Part of a small language model's weights: 101M tokens.
Each number is 128 + 32 x the weight over its row's rms, rounded and kept within 0 to 255. Layers, rows and columns count from 0. Numbers have three digits each. The size before them is the row's rms in percent of the matrix's.

# q: layer 12 attention query, 128x128, rms 0.159, rows 0-115, columns 64-95
# k: layer 12 attention key, 128x128, rms 0.161, rows 0-115, columns 64-95
# v: layer 12 attention value, 128x128, rms 0.12, rows 0-63, columns 64-95
# o: layer 12 attention output (transposed), 128x128, rms 0.147, rows 0-63, columns 64-95
q0 102:083140122161108158159108135171164100199122119117071063175140103086145127173108093108100113171137
k0 109:079146173125069161147103079108180105109087080113090096124092086111100163185115086147105147158122
q1 090:088138170075129148137147154107176108122085143077065128151120160113143162135096170104150156112114
k1 089:145191153081165171178127159039145122168044128153136098145156102144108101144142149125159196151102
q2 100:133102140086077063025073144083113122126098150123155102100116211128115106065087140185127116132122
k2 096:099127158121148147080052179092160168153123089161166120132111191112061103128166115092141118148117
q3 095:192153110167106091134178148121099134148164126150085120098130121147146065085108131100149153128129
k3 091:102173108189128096082120113165081150103166126150180143111180180165162104136170162127147099106146
q4 100:108175133120106182128140128062132141159110095120131180134103122111114140142175142198169126136120
k4 096:105104150081111118134148151132107129121077091151156148143105164118161170155122121178116139127092
q5 110:176108162069111117151089124138084157044122106133168129130104125142121133116177175167071039129156
k5 107:108107110099128099102124128126180114078149140116109174107143137078140160110088180156161103157151
q6 115:143129161080116120199103136146179120084108141152127104084157110109152114143123073171090102130119
k6 111:130087087100128117175123150127170162084131128137111094109158143120155126126134142081177118078087
q7 095:109108129126130215092117140105126139080154160119095149124137119106183069149092140129138141138144
k7 098:113071076106114140079164096090113158172193086130138174134156151164082131201121190087142163168124
q8 103:103104131090114150152142099103047070097174157120087153115168188121125039153139102091104158165102
k8 098:185114181105161134156174110179079135137149151111172136103116135174104199129097152066129079205120
q9 100:131100126124138096157096108122132120090170143087109108054166126156158082162125187121158069169108
k9 098:172161050123165111171105138109130083180226110091139122060169118142109145094133173108156113132135
q10 088:090093129117114120159105117165100068114193166099158140126175167148156110170146133133129119147134
k10 090:115107076137144157129182117104138148211127170086165162164142138136137145138107147086121168170089
q11 112:155116182154115146040085098167097200104171167046133146125136138123133150135099136146102116140184
k11 105:156090152127117161090049105128129189140207172141117143139108148070066106164121148118121141124138
q12 099:098096081101123149143139162196114084128145053167114154131158103076075124104173141133096117071173
k12 096:100110142123095125141164108153119085140074203089101120194092100056245177119155120171114118146155
q13 096:070176113154076108134192104070126125183171149146062139198165071230124124107107130116168129091163
k13 086:124105118131081110159111153100102176154133116114167171110176099120106098075140129146167129146172
q14 096:119133160191134100123122119130142192179072100139095078176167151110144145117133141113181095169147
k14 085:155153145091092126188024137097127172142164112132110090133123096160069104136117083075146123123119
q15 098:078127111112124160131134098186154140094111143095043129154127131110187151152129130171107135122153
k15 100:114159167095157137136138085128096125147055169084100071122139122123080141164070167102150149149113
q16 105:101136208129092112094210098069153081139158122138083144174155129147142098169125120126112145066082
k16 103:147200160142071096145150221087147159183130051155149151088126165178097175099125124137143150070113
q17 104:159060124141100092162108133113099125149112116066092115170166152122099130149096129141161147185104
k17 102:177127118145077190154066130131173115148157137140180099171126135152052172170139041131127125183050
q18 097:150087114138149127170110133161120220053118117096118083169145091078132051092142152151130118139162
k18 093:117137111128118119134141131176112157106067166132073153120123044074150093154223106113130096124143
q19 099:181154106148141158151167170124136111205142166081166146055162140174055099121134113195141106093078
k19 109:113144113142141148140141157150134134089159118076118095058145085136039160106172035152092068124072
q20 108:159150104153139120061099118065095155157156081115174192090138167066157125143093132123116186137141
k20 117:133141132127147133155065126112143111209148110123164207107152154145115194163085178128128174111119
q21 095:151121088191143141138154080162137177176103141105158104096106105121052170096174073131134088145135
k21 097:101141115071137130088118132138190161075144141135170169173090109091166177083127131109059062030205
q22 103:117163088127145094141135166172088170174196108107090124144127073095106177128145142099130139132163
k22 102:088102104118147134184124099180099120085131148127110124108104087154165165167117117044150123103119
q23 091:097095164147142137157073108123060127175156130126123140069123099090096164138112108126103145167123
k23 103:195134152159134143137148145118087149152189115129126147091046085148093163105086132156091146114079
q24 100:104090155121136159123130129093156144121117171142169160151157173020169135105175142188103150121084
k24 101:055127134145128137139122102161138099134115039144101088130149104069093160125138134143112201169112
q25 096:060107165065086159163142087091153111172157118136171117142154122049085088141074090135124109159141
k25 098:106198123143151158211133140171159123179103184197060089140098075081118127116123117132121138087145
q26 099:102134084190166117173162091175099054153131101122129154074117158158173127095119103124146119084153
k26 102:043136143165108160127199130105071107163109141119118108193153115113143158114132126175118091147167
q27 086:127175157072108082164116104163177119139173124139151064141212112136124125150109081189180141116116
k27 090:135132082092094141068133126093193096126155085140154096124107163131082152128112076030151120115133
q28 098:098148134091100120108104163130084134179165034099165127120101195116135155120159152091097123184190
k28 099:074147156118116124116126119181126125178147126084124141132065149119183160123129144091102154150131
q29 090:071142162131125134129093119134117160122164130156168103158160093096112104151125158183054115108111
k29 091:092136157148133114185147165135099163087182177121095123125119119070209097191134142136152121116155
q30 108:132156163133123170156089156049114149152157088193109129135128131143090152104131060127155139113083
k30 119:179136161144092161178141176077128149066163138204100137152128084198178100082119142137108108104154
q31 099:151089132100182141047163113137127130085136190114088106164075115119091159058134137173146097085111
k31 096:161090128104127160114141123086165203075112174134129143103109143094152102165129115128122119111175
q32 094:162126112129159127112130142131181128091179118148162125115144117168087061085159097073150128115118
k32 096:110173126102121180110158147090168109106134065133148143159141094148173103117205124109140116110154
q33 091:115112116182163134135079062138138126099156108202142152175172145128186097087095114062090175140131
k33 096:149176141134116076107141083113126106170128133129117143098166141157170116099097144128104199103123
q34 093:128134125121177077122143166149058078142188133149136077165087121156106142144128114097173078117141
k34 088:131099133104099153059151149129106128133137151132144117124104102104174140104143133180148123160117
q35 114:176165103082091107152137131070161011143077141167072139146099086104102114109161167153106095135151
k35 104:120114153097101087101099150183145073197075092161167080104114150091106180090165138176161143123136
q36 098:119134139156181128168116156124125116170101110176134150101095096139127137146110063072101169102113
k36 097:156145115133099058121194163103106146147128200167091140108075089145168124076089158142095108101098
q37 100:144073170097142100160162111198124100204165196083095133114072098083105201130137130152143072147106
k37 097:160124126080147153187182170099184145136119129084133086102072164115065152127096143153098138135086
q38 089:127174075151153126142086099108148118069109102148164171093146184169111122171124141175129109124129
k38 094:164132138148142174090070142051157120088137108136109141167216162188079070164080091146131125114143
q39 095:117161092173142129082135108145124145132124085161156120109157111181187142062100156105157115121102
k39 099:124173119158111087097150108105118082124208135120131152176103193119231139110198179086151177105184
q40 095:112140147135126139096174120118120103145087107115129113172067130116162098157155125122124153126139
k40 100:135125130102118119087122150109080120164126145122146138113128098051090129101089114139119168151094
q41 100:125147096101056155141106118110144058129132102146125103186144186111089169180148084176120107179141
k41 095:129121099100112193172077120153178143142095106144129111161110115129096113127119064117126096114116
q42 113:137147124078112177120124098131147101099101120150142124142134122097077094150215078075153154139115
k42 111:123193083168146130145147126162129108097066066144142081150130059095174147086137141135143094145148
q43 088:123136137162158118145133145163079114161147040174167176103169110119113122140159186138156076177092
k43 090:155150096162119127137103140090070128094092125163094176104186125146132150075163180099142130136123
q44 106:061095106176098146168133196119161101129175077119098150123108152137143144120112077184103106095127
k44 118:065062139114036146155095132105142115096093090139061132147136186139156157158094113133096115113115
q45 107:160107098075091117132152126112131112169236148123203171083137132142161155110121177178165121129173
k45 106:203107105126169092133136139125116074146227163090177162102158176081083141128144149156180113146163
q46 086:109151116120131183135114080116216162110115140138128145092125182164049111122095119165144096091154
k46 092:152196132136190176147138125090151131095146101125132142114113089139061142140103083160107135037172
q47 108:088107142106130154112137068170088135133147111095114094123191129151154071151076095128106182184100
k47 107:073166124139155102115131109125136136160174055101164123073138112150014149133084122091177124147140
q48 104:202139058077149107092119100110161150130138179087103159117156186171133145093125123172119129151135
k48 100:110129122084210133093113135114166130153139147060154115114117138147087152096167135081114115141161
q49 089:144135119070128110167169088102160143132164102123126140073154120163104113111144098148137131092095
k49 087:127138081167131129142143108218100123095103092165149148105136075098181160083143138121099099057142
q50 113:136100136062129160130085132151172123154142099102044128130161134086141112115107165163177194178143
k50 108:102063153130141170169124124104091100129144052171078127114104107123041105162039163101073181171071
q51 087:124115112144129117120095077147161145179137125139047040172076171078118095130161089123098078129198
k51 086:084166112147133074164107074171140206084126141125108089162145137108073114151113110149154158137132
q52 091:103151119141121140157074126119163094052118189111146123148083148138138194137090129145141118147140
k52 092:196149106096159120119094091144163136109125118082131096131176158136160065144121191156099150153134
q53 089:081140120141076134150152131116113113150138122219107102122157118156165116173145086130173155146140
k53 094:101151099123108178134125077115081123178156127152142170146141106132123132125090068163127187167099
q54 108:190119134147096123084077126111147153102129142169139183125123202074125118134131117100096164131128
k54 111:146107145123065100082081140201110137154089148146203127091148155122134117159110136141135098198126
q55 094:092101172121126145154134145097091126171136114159112166118098145183113144092100111125139124094134
k55 089:127133159128059113151191129136095129095144099198114180190124113073134109108138108152117170150131
q56 097:120072170109126128131102140105111135120106145155156113121110074052118105183076154141153159189069
k56 102:179114129124085103150062148091137103103143119156091125088127067153152130194070147149123126090086
q57 102:152142136166151068147105078086160165133095098127142068118106159181103169090129084173118109136138
k57 104:114118079152145134132140153175171157097093101154094074144086098174159179138121081111107143126147
q58 101:178135128161201136140151170123095219119125173137131159149137097222106082161113115191133088081102
k58 091:157145057071125128087094115074129168100129152094131162093115151157122121117158160093127068132135
q59 101:136148117125147150088127033124099138131149130111130161124123145107082097144125122137154133146136
k59 097:191144148141159127104102132080074199102137162112167180109165160133125131163100207158135144101145
q60 099:089127118165131161104134033164103092154108177092161197110159097069119133172091192124123150153083
k60 103:117120138115093151126108145090099116124121093071123174069131157122072172149093104167114161116099
q61 098:151137069091179154152172106138148154126138160105088173082135116104145096129126173124191127091133
k61 100:182128120068149142132177125127053032169086147108084161142130126118087145132121100168146121127077
q62 093:118170171083140150197096160148077126116058133124188130093152146093138053078199161156137109098064
k62 093:150102156155142137151105167181157100048100117162127142111131103128150128099138119087132140140107
q63 096:104137085185123166077074142065129110137182156029118140055145116129119115123178119179133169127120
k63 092:096130089134155148060110155156135156124176033088150143106117126176077156116123064138127077102116
v0 105:168088159109116071143098143156138157109105109167107146070100170173105169096130136089114130152175
o0 100:097120195164086150103146157105092135173089130110113180131088101070156128169119147101084161109072
v1 098:189140095147139138104127144131150099147101175161066113120204131063139137130162129114041169095125
o1 099:105096098153101108115105111164119134127201122083092192108105130129164093172125149124121104154132
v2 090:129153167096109109139133136149161189126158082103123078158143136093135208116179136086110092056180
o2 084:120113096162159141129139110133101110211181120075101148107113166148143104097068146102132143124163
v3 103:133138102128146105148155169129154140145097062157160161141121136128120201180098127116128168178173
o3 105:139129145107110167153198118164100118161163149191139110143115089141147144079149145097151106076154
v4 096:096107185085159130141094178141172134121186132117148089118141186101137106106158137078075099075119
o4 105:148143119138138152142132046084124114174115124188147198194138155161102141106115163121170162149176
v5 101:189120124083191124125081158122129139137130151122124126173129151112164132122085102133160144110102
o5 091:080119128186142092105142085115132141167084139185145163132114141099136129186145156087098137115142
v6 105:177176152084227188123098152124098187142079138110130168113070139136144193094127144098092157085153
o6 100:168109083141129116160132176107159133160193095146083096138138158164131153147150122096139129117165
v7 096:116133114081149157108087132118162128108152119194144102158075160121138130138130087176158150112124
o7 090:092134155160081135131162151105104146154170116132141160144114133140182174127086074092086159164125
v8 112:123129153154074098133092099124154149131113171088112092120176097122132125174101089107143102048152
o8 099:184114089106164123092113083150092094106160159114146111128131160171129139092156144126138108191139
v9 124:088116196168159074097105180108118132108126089125108103161091168156125122105174136133106130112127
o9 123:115149129198107147176196139052133158179111112206109162137133115149113152134086152157117140091200
v10 104:071080104058081128104136095121092108155175100160169110148183162159109110110126101094039066144125
o10 101:176198113145160191086131120132144146139068135096090156176068142088138129125143070157123150130112
v11 095:109144113143083079102162145198088180088065087163124091113153153107169195163094072121111163135141
o11 098:180143084095118130125170159126107132125203167129130089095117077181075123142134149129143061095116
v12 104:116158093117156129154119138155119109151219156133143100131158223145141113141085120119152124114115
o12 107:155158145156113141095137099111159121105089094168156117176127180116083168068101027119125139130148
v13 112:134172130107131138144131133138133128110137129144085103101149118107129120120097144062110127102154
o13 108:163117123171166108118093123139082122124124148093148125150183123136106089160113120113128113118126
v14 093:021122160130111111148114067127125176097133127142155117093145142126129172108175142082104091156207
o14 100:097157115168126174117089133110144123126108107109078115077132132181115143124147084171171126150091
v15 116:186136136134168141095099157113098182136069162104108138169169157194117102126100064142143177076061
o15 112:135093116132158098118169076111143097132180157162111114142107166159135159128136157106115082090244
v16 103:066083168106147192148131115102125137093132149110152156124116169118187143120134137143109153121169
o16 108:114106112045099130110145125210075076159155124149101097174138120070110113179114163077140132149098
v17 103:188165114069122144110059164137062115127137152122093081116174123159148145107087126215119149066167
o17 095:096104142185189124103197130168118146177156124139154151104114080126105128123177121072165122126096
v18 109:091121093160157035134181125163145188096138121081180104135096185123146162104175140146151172140111
o18 106:142139174039055124164084183112169100126113159140174151118142121120147147136105161146077105141153
v19 103:076100169097152082167151102128071207065129151141136172161087171157137123102166132141134160095091
o19 097:117075099068108139102097107150155166153117148066058108086128208101084144117064144144136095095177
v20 093:108138152150140127098115135093178065143139114140102038168092166145128096111126223070128085131129
o20 092:109183101202157126140121133129122104141177118094143149080207136119122117141093106168097152147153
v21 111:106191136117132169100106173195090082158162130221156141079129160156106130150141152134102143153156
o21 115:130100136145132099142150110096156131145137156139070057182127118114120111082116094141134127137143
v22 101:083121097132151125110086178094165137039110095146092040078122104129146103169134093126106200131129
o22 096:134151114114090128143164170106058083160143133163127175090151098113184141150113171119153155084135
v23 108:138226108073106113139171142148141105112186157148125140091107096147112124123073116093092132139096
o23 102:162112154165132142074118186148124172107151096098196090174144143091088152064141098168134073120168
v24 094:152121071141122086178137128127146144086094108095198140110134100124132184109146082135142148153139
o24 095:161137160123116116142167131113109099152158166164127158066176188183132135146155149124156115108149
v25 115:088136147086157172140151055107109222091148108120169142152078143173111097131115138146123099126125
o25 116:103133107118078059101174156105162083158106101103110071100165165102124156103073064124118128114136
v26 122:153157123151127107152147147074101095149091149102121171172179138140135110136064104108181108063122
o26 109:142133147129145077083133090134106120125081112160105088109063155120106156128108114122129115122196
v27 086:123119129124129130153117078108131176146169160128177140146169152092128147141101140092162135149175
o27 091:081136155125133136094100152142123086150032107094127104130083128107134123099178117123147116118097
v28 091:146111122196161133140126171097157159144103104099073084153202191177111108095135150099216094088141
o28 092:108121147113144194093123096093119089073129153139150117066061102197106165095132046134104146138106
v29 098:125142102133060123123161114077123139125137123150160186093099094131135179124128095131099156154099
o29 097:130180119137119114143095153116124195109045157161166127144159077138116120126172144171141090118134
v30 090:085105160134118137138121051141142122077115140155122217067109098102101131106137119120115176173153
o30 079:118086087114072134126078101155129187090161151126111076118117133105122119177075110123127053147087
v31 109:148095139160065078138152146120111157095153133124109159125155087149121173108096099225145123090106
o31 104:127133123101178111143120125107117123129071193129134118113111127150140117105136130131167115127099
v32 101:167148065139121125155118127143078123134128094126151101070154128083168077195118113132150136126125
o32 101:129080124140131149062149134159171171096074159056146140096122151113119111118129054145078169134087
v33 109:116153139158093182122108104110143131157162109172172109126179195088092093178091201146173132108167
o33 111:119126123136108101128085155187151153127140131133127049176098112180150153073110132089145192128127
v34 098:092130168168084201150126117084143103110165149076150202056167129152110108162129097115122160109082
o34 105:201120156105098099146141196086136137077061106162183119171143144107112126105136139139132091127105
v35 100:138112136156113164139125076150114140144125162172175107061065162158149032133107142112136126147077
o35 103:113101121114156086083096132121143111155076140105101078172168140092073137081126079161105141149129
v36 102:150095138152088152123113063067146141141122184052152129156209127132151136118141124162153161077140
o36 105:132094091087147142139091161120118105112143132164089095115062137183116131119174129117131126169098
v37 107:088080115100106104100145188191125106139161144163071151101139129178080113120129171112125113139153
o37 095:129119142149069159115105105124170201091137125166134125147117098111143143134123095187185143090078
v38 113:055129171110123179110079113101106129108153144170143126157122209087138110087157119125145113115155
o38 115:142092073102114135132124148123122167184091123128101110120116180156114126170122104095110123177139
v39 114:154159114143135162135159162136120158119085093178155166098090137076069209097133196136132066114140
o39 105:147098126115163095129078146137118180116203097116196120096155077205114097090135088087131106126109
v40 099:042115137065122070142137179175152195089158098135171102095135170112181143127154129131119088155125
o40 104:109150122096128187081138098096142118174094127114166175160113150124089146111086127152134144133122
v41 113:140116065083103130162140131171124176128126180086062147105153167133128204064144078204147134119153
o41 112:100125221119105104134109143110122072174166139158145080112094168163092129169108208120136156138100
v42 098:121145145183104086175137152184147126127168060108124163077112131172130105103151097091180159166106
o42 109:201136127099146144143079118074155144140125162123174067153119132110090138114085121122091069110167
v43 111:119113141118100120099107150126144150120123179196157122107180150160117126126156080124122161194096
o43 109:130094136090123169122107136095118088133091200104069138170090139155081116162134181106112120084118
v44 101:107105136137218130141155111120148142159183067174154080081101158155123146158093175148098124136167
o44 096:140131115157087121078127158137138157097077121143153095183147152121145115102120091138074143116112
v45 113:151078160132147148140090123094142124095104098146123097131132142105117133137134182148092087132130
o45 104:092147042137163177173133094178145120127142113112081173140119110118184085097145110085142147126139
v46 091:162112129136193118118103113129118076155145172138118153145131145113182073119105151149125124089109
o46 096:092134116126151086055108094117107073145112088098106115091142146097051141149105118085117125147107
v47 103:100123114155134135092082125116142151166105193098149185085075093138142129031168148159116094114151
o47 098:159147077128134146141122086098143103104099094162065136124223145108098098141118019091179107116145
v48 107:130106148112129224099140124118132086120132128163085132111128113091129133150156122098121135117149
o48 112:172136137128127068154136127132110186141242099132191175131084119164147146136110170128151141134124
v49 110:116155055058148184136207113101133111174160138164113106170146112111049124121053137118122111139169
o49 100:169115137201144122074115145148121179104165053132217148122136142105185113125144105123153136095125
v50 099:083126088144082076099120095133092127122147200118112126150160161187118083145088075198164161099104
o50 092:149122173084090101128165162094127135156088142150145122107088141135125210153112154138129135165138
v51 100:164115109131126069100158183141127155130070093151085125155126105131092184114146142082087095151173
o51 091:167122117139156142142128182077092135153227147109167153106131163159211120144128144212139190111164
v52 090:143168131066143190111162154121150114190163096131130138155141150146170115118118162076151213129076
o52 094:173144167125104090098122089091149107098132100059164133132140132085116116113103069108096065109136
v53 097:143151097084085038130152120180165165139152091114131085176129111145165191120101116068158095162137
o53 099:132155119103132124078118122158094115174153157103152154163128160052121146131120142150111136154140
v54 087:165128127153149103062196109115143171146084123209098172084141104137057145085134130142113106166219
o54 093:131107159147118108093123184058072108179157160158159123132105135119166197180116125122160130132140
v55 110:159140080143073100182155105084083135090061087128079108105144118081129094099139084147142149095129
o55 106:165079140120122161107096165173110142103117163082109073118081140111105168075117149096131112156151
v56 096:088189120161103121096149083114105094148170157102159185117090106123111117095141156135103106168087
o56 094:142093075112122130125143177143186186103132123187156095118192135140100159144206117151160051140150
v57 102:088131154114139142076147179176085127177124155137192200127128109145086112107161062157112180104125
o57 105:135075182158110115148070156087192182083099156108127081139112085144149151139138132135115103143121
v58 092:130151135153138122120148129096166163114110192110137170160064112061133193116111135195148181142191
o58 086:108077152079085153113108152115070088134159104180140181119181104107111149161141137068169126129085
v59 108:122104089146195131168085123177112126128151076128178124150107133137084160108149182081170060221168
o59 107:084176177153158107149127158106181150150133094145151134090142097182141099109129079143130152072111
v60 113:076122151087134122127063185181109134149105120136116127129126147105105093111111122113112108067136
o60 110:103122151158100147147144042092127111105086129137129173158092138137191162135141115105137159195143
v61 093:154131077202152157123112106120111097141068110124163157126193127100121135128153121172148111201118
o61 091:105152145104129117125116184175186110078151180160111087116119101129148134147176146130092066130119
v62 107:061143139140119115105159080196116143116130166177122171126060137116155097158101131130151166153121
o62 093:123102070091100115112135125135161156145154108119146094111115142104082201132072088144179030127143
v63 105:147119159141139120144058128153117205189139181062147136140147085133141186146096091104096150072179
o63 101:110135117117129104097127113111141079178086162148089109138138154128113144146167184144193183168119
q64 096:145167180202102106134121120151120092120149128154148156172065146167193113139106128157118142145109
k64 095:138141126191073062083165119144085104146153065137150149178143144149126173119140145149108120153162
q65 101:188119181130093116121122157121141127168178126101138159140180157178096123101166167107163117149097
k65 099:122177093155163081134115180090052097125123087149161105112114117197091108103157153115139120075107
q66 097:111147145082137150181156121135149102209046138173093198089122103140133116155158121096115130102122
k66 096:101141137084124177130133111122110108186161141178070145111154073150079167170135124103088144112143
q67 096:122152108102091127176123074140131167100089068103128087095168080164129128095136134140150121073157
k67 097:128135122095115119134102116154123168148098137114119112112164144153162130153098116079164119118140
q68 108:096128095106132134120177142137087088138086102164133204056095095093151186105177139135168153121103
k68 105:092069160108115171103147157097063084131143120126123117110136127073166153123132151119173106179159
q69 115:098100151140145194074103110101047097188163114135196171092126174069156100162140144053122167118137
k69 114:151147133147134116139097104142084122170175076088154155069121161176077096102093142119125141160101
q70 107:104122131152151113140141145119118116113141135087122130200097078164129139156097116132149098094091
k70 121:126120097113138123110154158117098085137142132165141140154144171088196120108122170158113151172133
q71 106:080120145114113141130079151183130129127131117061137058124110116094058114108182155164115077083080
k71 109:162143117158162189133127181123177166087119149134137081130158113113132146089119070150121099106105
q72 094:133138147162121097105112090139125129187112109114075167183107140105117150098176122198144161154117
k72 101:169107141146153126064109105123086141192110109115169163066169161098100154116157128126157207168053
q73 103:165175121139093081131124151111085131093162149082116149116134105198139176144140145095121164119146
k73 100:143167162096110119125108136129159088096124135142132123128118159172167158120135149085122135119147
q74 093:092117080155104100117204167183091116115128142132102106145173112095163098175148145020171066092154
k74 098:092127146106148103182151095186097096154124137123130094135142137074109135151105182099180113120147
q75 098:108120077120075109099154197125145176122136156084060156108116071119146177094128118189112160106070
k75 094:142100140129160183129119160123103198079072147132108075098116126136196073051129135164125147141087
q76 096:141121148111097122145093088131101111086186128137106146136128103167138167136073144166129110133050
k76 093:160140086135123120127146092105090119144144182155158130177214102188172076144127135174188116145088
q77 101:124074184112129156108151170097151139157155143152145138140137128124106099151169139073145113137186
k77 104:160174120131124135146135196148131152188142092084149108141138083135000132141149177109119151098086
q78 091:182192128139133160146140133118086130123186187125180157077151120202122145127150154142169093155081
k78 094:162158118135142132148120132144127086155197146155081138103093127191125101049151140142140090043113
q79 102:093077167124158082177107146070141110142125141105153075115194154126115134192119167138118038156213
k79 099:126152109066175085135171167096113076154131103141176123092169133112039145134108078158201091137111
q80 098:090127177196147161112147173142155151099147094123117163138128116128149153030107137102118113178103
k80 100:104115163131153144098121123166112107130164109128156138127148095120194085090131097159164197148179
q81 105:103166161122089190081118135106193120061085122112166105092090141112122145106157104195121121159121
k81 113:103128119121116123095160151102196126086122117109119135141121174079153111116160125214133175151129
q82 100:147155154098105146074162128069189167128098152160095118139106120087147109063103099137136140085110
k82 102:135162095075071145094115074089161151137064130141166107171191159115146112090202124139065082099121
q83 099:085123111174111104147156173143185117117094114099105147121139180131115077198096099141137100090138
k83 108:093095152162110085133178142065148186161121160183101122148155101116137098163103171113103103100184
q84 095:119135100116154126126155145102064102124123100099128131127136150081160148199153139177133125133148
k84 097:114143105177187090108161084100138078091141126117126117099167192130130099146178085113148167185102
q85 101:236123174150165134115124129193060143117137155145091179089108138181064130114110087122079112170117
k85 098:207144129142121153104112127184117104075179157148109160111076094147161151103118120098158050102146
q86 103:110118193154118120163132079104138136107135149137065111109081106096169106169139133057062159103119
k86 105:109172138098104107119112130176105092149075106146045168168088169084196143207062116104127139060109
q87 101:108141062151162150121111124169145210156152116104104111106064120201159135166158039092166173180139
k87 104:106123090169169128142101133114150105131151117128136138061070153166116116095119150112118127163124
q88 098:099131132180115114103151130133136162095145112135138151092114121130123108122168151167116160130172
k88 095:124102154136130070084133128148156106138176138106121132104144128143140130126143152133055151113175
q89 102:072125096154176123093115153073107175113162080155113155119090126164126108087141145094115112091057
k89 099:078107147110175112152117151091129122132185102146137185107125122188198140128099136072162101093119
q90 098:119107118149150079166105113164093105147174083115211167123177066126158078138172122077152095096120
k90 091:048094146142138108123090127164156183128181081160177177145083087138180143096120113126104098103159
q91 100:069104117234182139105144101173151107132131141121110115193152071115111149101135135083159124117134
k91 091:130067138143139168109161105163121090152152080179133059190173072153101124114179065067110154106141
q92 112:080082133124137142097098124144094130135178103146126090092146149136127154092129100105111109164123
k92 109:124119130139152130128114120144083097224156054090183092126172098135096204115125101151138115169056
q93 097:075144155107157149137181122186135106192098151126127133152142150046130164114121161087144064144210
k93 104:136157161079160155092124102145147086215131179093105064105078135073074094121118107136122145173174
q94 104:100157121173103172107161151092137095138148105111134156130145117151140147142142048182162109077095
k94 108:106118158190089132146153123094169074097083101158093126147116144131169125145190106166153065103095
q95 095:159168169075160166197093115083089088169069135155142126179103060109134138110109091112118097138161
k95 096:143091151046095135147100097168119131140049144171143070164146132104147174127092132127125068085132
q96 097:074096168087077084119129138106109158113078103054096158116191177136147113132088121127145152093108
k96 097:110146151115082185154127156091131101170113143131109161110154117123088135106116106112107123128132
q97 093:055142106149118119178089161121158078113145150167132184120142128143108087145139127141165086101158
k97 092:084132107098164148114028128069139132128141117145158153181159142106113123102150160136146146115108
q98 106:141107180117156140104139133095139141149151179161156134097162091166121163155122214115130186084127
k98 104:142108195129144098079114158079098114162180119164144128084129102132121147167130139127161123066124
q99 092:133116119106103060146161117072101186084155128162118163153191125187127118112127160093097121121096
k99 100:112111048086136052129151093128074124156177138177107128168160131183148119135093160160113122112108
q100 109:114168070145090152202119123099160116122131160136151089134077081141162167104065092149138145101118
k100 104:086121147114094170179128138139158129082097152109089083223099106104184119107110197065121158096144
q101 107:153093126115174162105132150105085156111145188105118122128088135114156145107168158166133106133130
k101 104:171155109155189155104158126160159157106091180104170085122123123112140118120150156181174053127150
q102 100:121147104133137158101121121171119121066082163124088155086086137151113152149146097189094006143098
k102 105:145101078123108159099162147103115086128090166126051141102114171138190114110184140113140077108139
q103 100:154119151157181122157102160116116114131163137110155133143188081150076175071137059125121094144129
k103 102:151107151114121148122089122117128137155144056125129092106162097136151164113154089158117108121160
q104 096:065116078137129123168097185142151149231086128107091107162163025136087132076136089184118096159132
k104 097:097056098053141119127094161150144133143093175124087100164099116123137108073106075135128126106110
q105 099:116143124131195070144119139150115112191134104135168117114048084157132143095128030140160088131110
k105 101:109075152084123124124122092110125199127138167155073092173103088170214112120160120113140148166159
q106 108:102141168092158167128121104104161142096137119075144197079145110127178059146112160179094132072021
k106 104:096129200140109170130095173117155166103147147129135197117155197139164087126154136136085142119138
q107 088:152152058105060144058067092121119081094103069091099153157152197093155124118126108091095129091145
k107 088:118176123103114151097147100076181107089086107123128147139117154119144130111151144124138138166094
q108 094:132174134083141138119064167108173126095049133103110069095085175122108125112171131153097148120125
k108 093:171146163092098148155081135120193131105090208136121101077105166160078073141188155195148108131175
q109 097:186136087106108109106096167162111144165159100155109156109114165210127128107104124170076128139152
k109 098:172091105160146154136101186076134097123160143137121136061113187142173184127181102130093141163160
q110 093:075125105074120126113100115099134061135177183100155104104135090147098123138120130133143120125128
k110 087:107150150066144126152112089072135122120140137129129098113096162186120143171109159173132130107125
q111 108:163089173122097152149094083119109108160106195172079108126124120120136098126119142115122128151152
k111 111:159125133134090116118132119064076096153076153110105163130143119110095097112119152106122122138097
q112 110:167164106176188147096114147126171127102134133104097145128100180115132107121175135096132133071147
k112 107:156160109153189162126180122146139177121113107165163152110150158168140155122147141061090104109127
q113 102:172104115149126122095166089122067112112095126126147166154147118149142119088125158047187111118148
k113 100:174099090181148152077188096096068105176157038140198142195091148153126143079121108093142159136128
q114 092:123143080150147111151166148107142135182147190116108124117095123099126130117104151131161051145157
k114 090:231131118156201147154118153110180127124110139107097136157161112093072172157088099200090089121112
q115 109:122073131107186108138110192091149086131078104117102150153128112095101174147097103131092100126124
k115 100:132120173115114158151104152143159099129138106170111114124081106077162117127133116199107106084103